{"d_model": 128, "n_kv_head": 2, "norm": "rmsnorm", "positions": "learned", "bias": "none", "init_std_o": 0.0117, "beta2": 0.95, "grad_clip": 1.0, "warmup_steps": 200, "final_lr_fraction": 0.0, "seq_len": 768}
Each number is 128 + 32 x the weight over its row's rms, rounded and kept within 0 to 255. Layers, rows and columns count from 0. Numbers have three digits each. The size before them is the row's rms in percent of the matrix's.

# layer 5 MLP gate, 320x128, rms 0.225, rows 206-222, columns 0-127
100:143142077137151137160181105125105170135088163160140130138084147130176104171110134141169176156169140114126177103065099116134116100107101122128110146135179106126119085143141118129134110153075172110145128078146121102156164106150101114143120153109113058174178148121137108130119115128140136081054126176137205116124148117154026128095096159167169078110205167114110110110059152162133205133087
098:157138083166140141162127109136156146102106115138098056022129103114169176107100144075164059141113160123152113144163061105146133070147126148059179152096133094094140118129119158128112099122138093117202133134119126160154129117126152075187181155114078089138122170084103109116155178130132114224168128130161150140133110153145142103142112168070141141178128127116095097097081094146108121136107
106:094141131122093109158088078105152123140104142147155178188138146202123188162075124123197150059120108125103125159173210093136128131153101098151153130148113112125153102159135112180131110097133122163193076145166138101063115123194127182166113158119132111195185155094089162103143136140134163113080114148131126126116118051149141082131151118120125149129119172082112172148201092122111146118116
091:101117152099138090174160184207137113108076156091127116161141147146114158096095157162100087149120154113112060164098183167130067146156099093180089120113139091137103114190135098152109108135139115151109125171087141180149207098215123128125127151131139190149081143130115071101173105111124163082110121148132131137089134154167116128132156097149125106119084114123104166116142129204196082158142
101:163127132148057120101151123065139159100144138112104130131140174191191159099148102117127122130159126172080123119129055082170176145047143109113096105157127071118086149118110080143102134124142114124149099101144127124121142222085140196125164118164130077118133126091122097145146131134152127109088126187114102112124080152124116146210190114180131089138083137124179156077105176155128095153100
105:068106090088111166132126095117095151103080161087135132111126069105155138114138124140048139159160154098130090109156126098192145055166111099113147157121130135160177177147142118165148159135157121090201079114083065140123109167123132127083141134158085111121170205155103107095107108076131147081087167099117161089078112121103104122101130146074110107098110088142104076166195099111151167141126
100:155223098150104122142161083096095158135128150132124055150167097145147111111122110121136105171138128107117116133137118081124098161135063147169101151144145139097060131161172144098151162135148136120115136101170140130052135092120089162133137105132096193188160149106128097141175136120093168144146102095166105122140087117078096177099121138113127063208203058147107085104129124136054152131151
100:057152142112156165173123105120123145085145162133097148114074102139123080132095145003124117161139176080128136088116137130159160114111116084143130114130108121128127084104201132145133105085197152115138110194100174105127113158128122154140144092098132177171098151130180117139111100107101095132108132198109207135118172149075158129112156149120096089114131094131112083079114118059115147111068
100:109093137099113177166147070129112130101123164099155143165085148120151117122122100115175176164130150052091111162149128110101110173135104117119087153149081082094136093146148160111130124130131138135193131120145142145071171147081133166169111152141125137149117088132167150092199085031226080087123129093134130146129154137147154157077107131073118098032125135137146156123071123109112123152160
100:121098149127149137107189136157108081078100109172114122046121122116149156139162121076145108122107124155149127158136107111124165151178148076173105092117139144075122107119108073027114122097162104159101145120102095182138118098131088142145131107117138165174102110096099081131112145196174179161176188114166075147108107123155163122152128114170095080182139112166159167178082126191109104123155
110:088128153188098078096097069107132142137116160096178135164116158100144113152079138099111111121200125173180112108149110134116112076096088180130150115081135144100129097101090131148120207106144150084116162120158151169136148149136155115158124152137128203131136157137049086105126074108133191133114144094090135147154084147055147140129142164173171120125116138127147171070100085199102128075098
085:179149158159155180145090146134165135157090110141127076178163137145095146151111105169126122123143163130091188140140136125105046090095117130123135197132143096143114080173163119137105156113137101131137164129097140109107145084212143056115092133045097139168112105137118135095133122121146118181079108129122132170140042145208141110132106163133114163098058154119126101201121157148172111119108
095:110094208123099079131164107135129082151148159137153168152169080112149162184133211128110148123137103139055154138080111116103203132172126149097132138161145139144177100181159081114154167117122115164174107164180136160068103173070154097123139133146109160155094146105099076131123140098191135157113154191154144133104068116153141104174123147166172112137139081152082169141110142157136118118159
095:112128166116122138174155106086124114141188135153061080143133144163146173181144152073140156140126132096162071165091146156102098116116125161106104093108104111142104174126124103150109154133114087125102046126149116097147203150167098148160132181096148176106149146165055166178146127029109142090155063115117119110108172112086114166134073132131134096161156112133109159128107131112125183067095
101:119160173142092235093141145077104117150165112147110182092106131164134104079116118150150157105106149072139136187105111052131139176165112151135106154145078131168116125119127095101158112103154131111110122151129154125109209073151128125075138074156172112167163122055121161073134146139197112104105086105159117128125153111193131054152130133165126104114140170123151090179081140146113137142130
111:138091134151176158050143072093120124191186146120094155201101160141117174155134155059080124101122136122129099130135124064136099183098149170078066145174108147134161119078151147120098128135113179167152095104140092103098093139146198151115149104130133161173050140140111129098126138154156135109170139118147144134178147081104092149085110133177128177106164165118116120193089111112145134139165
110:156084119120100118188123126143109109145096128153161116175118098170084185133098117178156057106110127134119141094105100172153139193143132170124072081134191149174084165141103105090072107134115118157118125158101128161154130050092121081143126113126180165116098099137082094133133193069114112135150093133191149164110130123091132139195161112079191123097129118104087154139134131156099191094093
# layer 5 MLP up, 320x128, rms 0.229, rows 206-222, columns 0-127
100:102098100045130153156184119120137089074133170175191097083107151139113158119135176049109119168071147130069110140059104092138131117121169135162099178113112058149108190088160133124156119134188108126111136109145139137170100156129139133125124111155097083156164117134150116147129163115081138074119105204156138134102165103140113133121160079162129088090108107128189138111116117158182075128083
090:042112144161152140138167094069122113106099127210155088206133104179097150182143104157210104129102144160126133117109150161089122095159136125140072103161110156168130129139144105136176131155168115091114160117093134125129132107145125140110131185141159149112141123065135194131149140110139130130174102177085110168044185155181138102145126085120123167111153155108163113069107116097136169156081
107:177125114136123160151107113131133117153119142142144181142134137138114080123183088101160163116134159067140139125101164150089158140116159105163160139180141062083145118137056110052163048102121144142148091103124084115082152083064075168132110112119120080122057137122121099181160134141140136110108114139154073150139135108158121172156153063067140143121104158177195095138090175112078091134146
091:082092134079110125131185173064148113175082128093118115155135128087117113148058117100135154125132090146161105136064119142132154156161129167224070097134079091127163128148133077124129129119160071107093091128081147167084153135188138135096178119128066129133119195102151114099140124088147128127099076135181154149126117127153130146156117077114158118133145109117172094115182155149180117043133
082:091115096082158163153150140136103107133120112157138113155142085123094072150115136072046110142151088165155128145126190167118110151139163090167016146123109146144136111080131153089125087158096131132133135152133072169151050098129137146150098188077127108116176154171100148164152145135139143122130099078181162114169134118128153145064069117112113153160131099127108086162185134093127081066118
102:151153133045166166132145114132113092097136095091109122127122123088138138170111133182119096145159142126083124084088102090091101208133149154164117159173132110156142131135104162084175161064148158147119129127102171151195146104157089162146110128135139122125157117065158097122054150125113150076095131075150070117110141186070140181085074159095102075127130154173077116124128147136160148188107
086:187177095108101133171187122106115168156109141120151079088125085183117097146108098109158115147128057084116083141114093108115134106140094079161096118114132140145038148197164100149136127079178169109103134156108059142073093146170106177119162160172116122189145105145131135122166147147092162189107133129182134142157126121114090130131160156152135138154174077121099102144128082111069154179113
100:132157139087126141117089129182135180108165074072140105234117134161114137106117140091091080105073083145146096090095127155077085056141120101089137155164150129178115123150100152120153131150169130100139067099109096118132151158097075081158147108208162109191139167153119105151178114173131087142129131134170137135151101143144088096155161144142076165174108132087101135148180113110108104100112
101:094163158191153044132106166087112065110137090112143164122111126125096137160136170157143117096141141179164103158141180122150102133122156118093141060152115137145136158110112089114196159133115125141121129121175102131177093135172093132070170102119128187113109158211105174147067150140049129163096142123125106110108102172071106089144079114154152106124123108069100143148141122143102173147198
099:128166153133130096109115116086120161164098128094195165097118131083153155111141152102182104112083094152148115137158102172174132154137177091103111170103172113102110123095096163087142098130153148089147071175128157126115109116116093159237148085102150125084186125091174065112166167108124082094179096124129134139110114122105094112177095130122158181176090130166209104127154138111119188136130
101:066159124129146098080116074117129100115127133071180086126155102113136135098191156104126117168109109116130113125151087176120202118170134134115115152185138107135137123135131160101160153141154105055061187091094143099168106138176164124152124109151171209084192100128120120167220099178103166115108141169124172114199106106078173114131130081133147151123117134144110100101140149114119115111173
072:172110099134100180105119096131162175172212101139137109077090139192115061156187105107125108137078102112155170131150096150130107061162155164107148110105092088121137101131092153105123119103171132110104172120123144095179173103225088130126172121090158123090176158110142055106115135131155142198109150105144208130090111151151134100152120117157111154160092166158098128145127136135158130137104
100:135097158178136110180127107122177125104114098142134141162153105156112162178112103093071160143117136123119125161140129163124130099160132119131142100162183172132193188129086184112202121123152130032154071080181154103093121145097144136107107156118116156140116153147149124116139168088192167042119065152155089157091124144130100141167074181150076091085162134155119153099135124106165129152156
093:148068113164143090109134086139159131158169103094114106118111076174181101092157056147127189141156083117111166161115140108133116144057092186160069161112151145109154135160082125105088144153128121117124085145157155132166095160141073110127091108137166146110077137123101109127136135120136097155098093140114126104061143119145106150183116179117156100106100033131109139062166051152089141086092
099:165094118160112122087064131169095098103118110114155161127110130157140094106108221109120132157189133138187144097122110140078146108121121085132147129141124063060123089110108149127125064115149128127083077119136124101144123147102137149145137058157050157101167106078116086119085116064129179172099087127072121169078158159159129123128077170162127143131129148201078108118150147146093105128167
104:211129173143140186108163106113100136166145156125143168127124079114136167111164164174118129059055159133162109154073124077141146159096082092108097108134102147132127148071150142131158147128143130146120122078094101140161103101179170145101149107127111170124138118140150157078153158133113170040181164139118103127122140123126161115079127114160093056159069099132162114120136042060124116107160
097:148158170151086100112128135095127206120127137199125138131138120152124124129090127164070083077106177062152145107180125083094141076139098080166135118083121072131164140174107079139140040157110074103160145122160073113101114135160123120137075139126110090158152195117112163142111151152169158077093130110106173145153113101057085113146110165152167128099117166095079089125141154159145133130145
# layer 5 MLP down (transposed), 320x128, rms 0.209, rows 206-222, columns 0-127
097:137094130101115083127138170148144140124110173089067106094138084128091207110114132094168126128149109135119162149127129137124158174074143183110104140121142139106135165173131134158074175136059083125108141123171115155047167099098144138102128153144100175110131129163099153132043124158175142193103107185106147095106159119170132116138166109123067187075118089095134150075128142117190071099122
108:106095156120092145156130109124072100129139146217154155115124093109131112100083163145142159139141137065127124097122194156088125146148151174123172077157127149167081146142147160174140146144114098177126120150172134152114099174103148156157119142170109120166067082156166185113027125103146119128136113115146130175120114040121095138181104124099135121131099090086160213154135127075080105108133
105:174141106086211125146058105144046144154122060114091138153173142158150132087189185134109125160145143114183096123139171116149157076187090110082141111143091152117144132112117128114116095120139161109141150160116077142179127108088121143163136103120105125106206146133111116137132098103120142178197083132072174120138124091128115108090121088134127072133197133125109114105080147102056116171125
089:135092116128114108118151140102146200129189123128076149102143120211115142149145123140181105164121145119173130150178104158122121170205176087167127157045096080139094096101121122129146146148054094075120113099159140085147078124116127104164148185096122140120170156100157114125057149151126138069133159086114111103149172127089136142188098124166159123129159124119129093126202103137073133134082
094:134133068095145129117087195134166134147139128145104075061130110133084092175144155073087131158045107117054087115128143135103138116092097105127106138170153111072079108122163090046150132163179089104225183132118148143117110099174117118102152130115123154097165099137124116139113127148151147052116116083104181131152133102080160108121122168145171096091123095147137113081125140115151125096158
102:142140103114103147132085190086151115090058101166099131135126106144085126135119140163120124161089175150135151081172080091130171141039094167096102101071144070129180177134158114136170113126129118139178129127125091194073140077111151149099116111108089127143201185160122141084108109126179152136137132154048183160101138173130074121135117119124152165137134082090137112152120142103085155123167
099:180153084114145113128160163111096157142139124121103132061097124160142079146184139087180163129136117104161143128083187097126120151160119177128085165182096099146076128101133150054178165160068164125058105131153115148117120091105087124082122097144099101166168120107152192147152106128140114158125093114140151129085124095149164141076143097136055158147107101148152091104166073186126177156175
101:070187111095131118167166119142157187124144091117089189144111133107127185119142129130080115196139096143112099143139152081130052097147130151133154125130148186164104158144157107120161110089121130121131115153200137143123128160069119098139170144238099161105142125136085141175130149205120127144095114127185179112169141113163110133122087133150126133143107113110111143108187107124041189156121
097:152129111151109132095152144121134139117114118132141132195079136108131154110118115079091119142147078116146158130139086142096065139157106085151076163074095092108115079120169123141060101102191158135096112087160065138167100099124138105141176131031114096166102187139166138069131123158124096117060169111094108129113156091103140094172103062080173129090109140128125097120125134169071163143177
091:156148130180095150083147109100152230118115109166115101196102103148112084097150124145187097140102103130107143154077149117161186159116131130150147111137110120154184139085114133145135063161155154122128106144078160078160142126073114124146146149161153111111150087207180068104118107172146173149157128166120164094123137079103141130032115117156148156151165113127093106068160094109118095143094
103:153089175109055148078117203148121141175123118117159094180140087186112140136147159170160127109106103185117180140119138135069173127139092148133081115151130133191109069062100160129128122102124084133141147136157155182122194127144152163102145160115133161074096124115076169143127098110150056131071117085174100100120085146094144158173147117100087142107125116096189102125085108140160118098114
099:189078123147151080109182135107147175154137132111132167154107074153130162134131127149166125152126073149159153150195097185131106173186152184075130051093106165145128109132147108095122132129087123138089135114125169152099139179184149099158142088098104132153128157148152091165106170126143188161190164156077149208102173164142159151133098108140130178192167115137128130078153159143118125131156
104:110183108095164122170154090156136093100117121085113146100110137119126132151219120116105121131074122210080129084135160121158152188195079157068099119093151135082095145165057228105139145151145084167089125175133127111140133087128153151147120108150140133118119070115114138113135110166112103155113151120151121126140148142096131154087180143095126195152085138102118145114134155071059167094118
095:176051149108144122099189151092129113097102115132135138094119100133076084063161149107132158083124143105149123089130125079121123064101201160120172156134084131189114103088174146136112138139163127077176150148113106080116129150156102125148113091140122109166122100104170192087114054131203086173059088120140144107143179139119115155112135095190077179163122105144143119109098141129143149131155
107:127156093138110139160127131202158186135078163116177105197118164097153097150134074118149095172165112138132109135180132101139154115158139108131101069115149079085118113191147143130136157130105115086135157084162120134154066117129169092105159164178097159111152114160098165148130123118134176145093137149108102146127173100111089118099159123094115137074048117143115068175183069160127074160203
104:146117166110110180132095104123086145121118175143158141171175117118134148144118163095170148160166104104129140043149193122123120121124094191162158146121141140130135157101093154115140163105139089194088200139147107147122083148101123224079134114136136160128146121133202122153119130163163155118116165114081112107116144171139137165121148119194215150058100147106155185115099129173163122148181
108:074081094147146102127119138130174077099174142093185149178074085135108156157141127179152159136151142125132149145140141150081159128147198170180132121133159083148103118101136198111124176139155159183071105092159123145151158118046131127159115128199160158098119109116104136157155154117097119109127136165163145126146133185101125131100136117112143120061129076107058173096142124126079209090100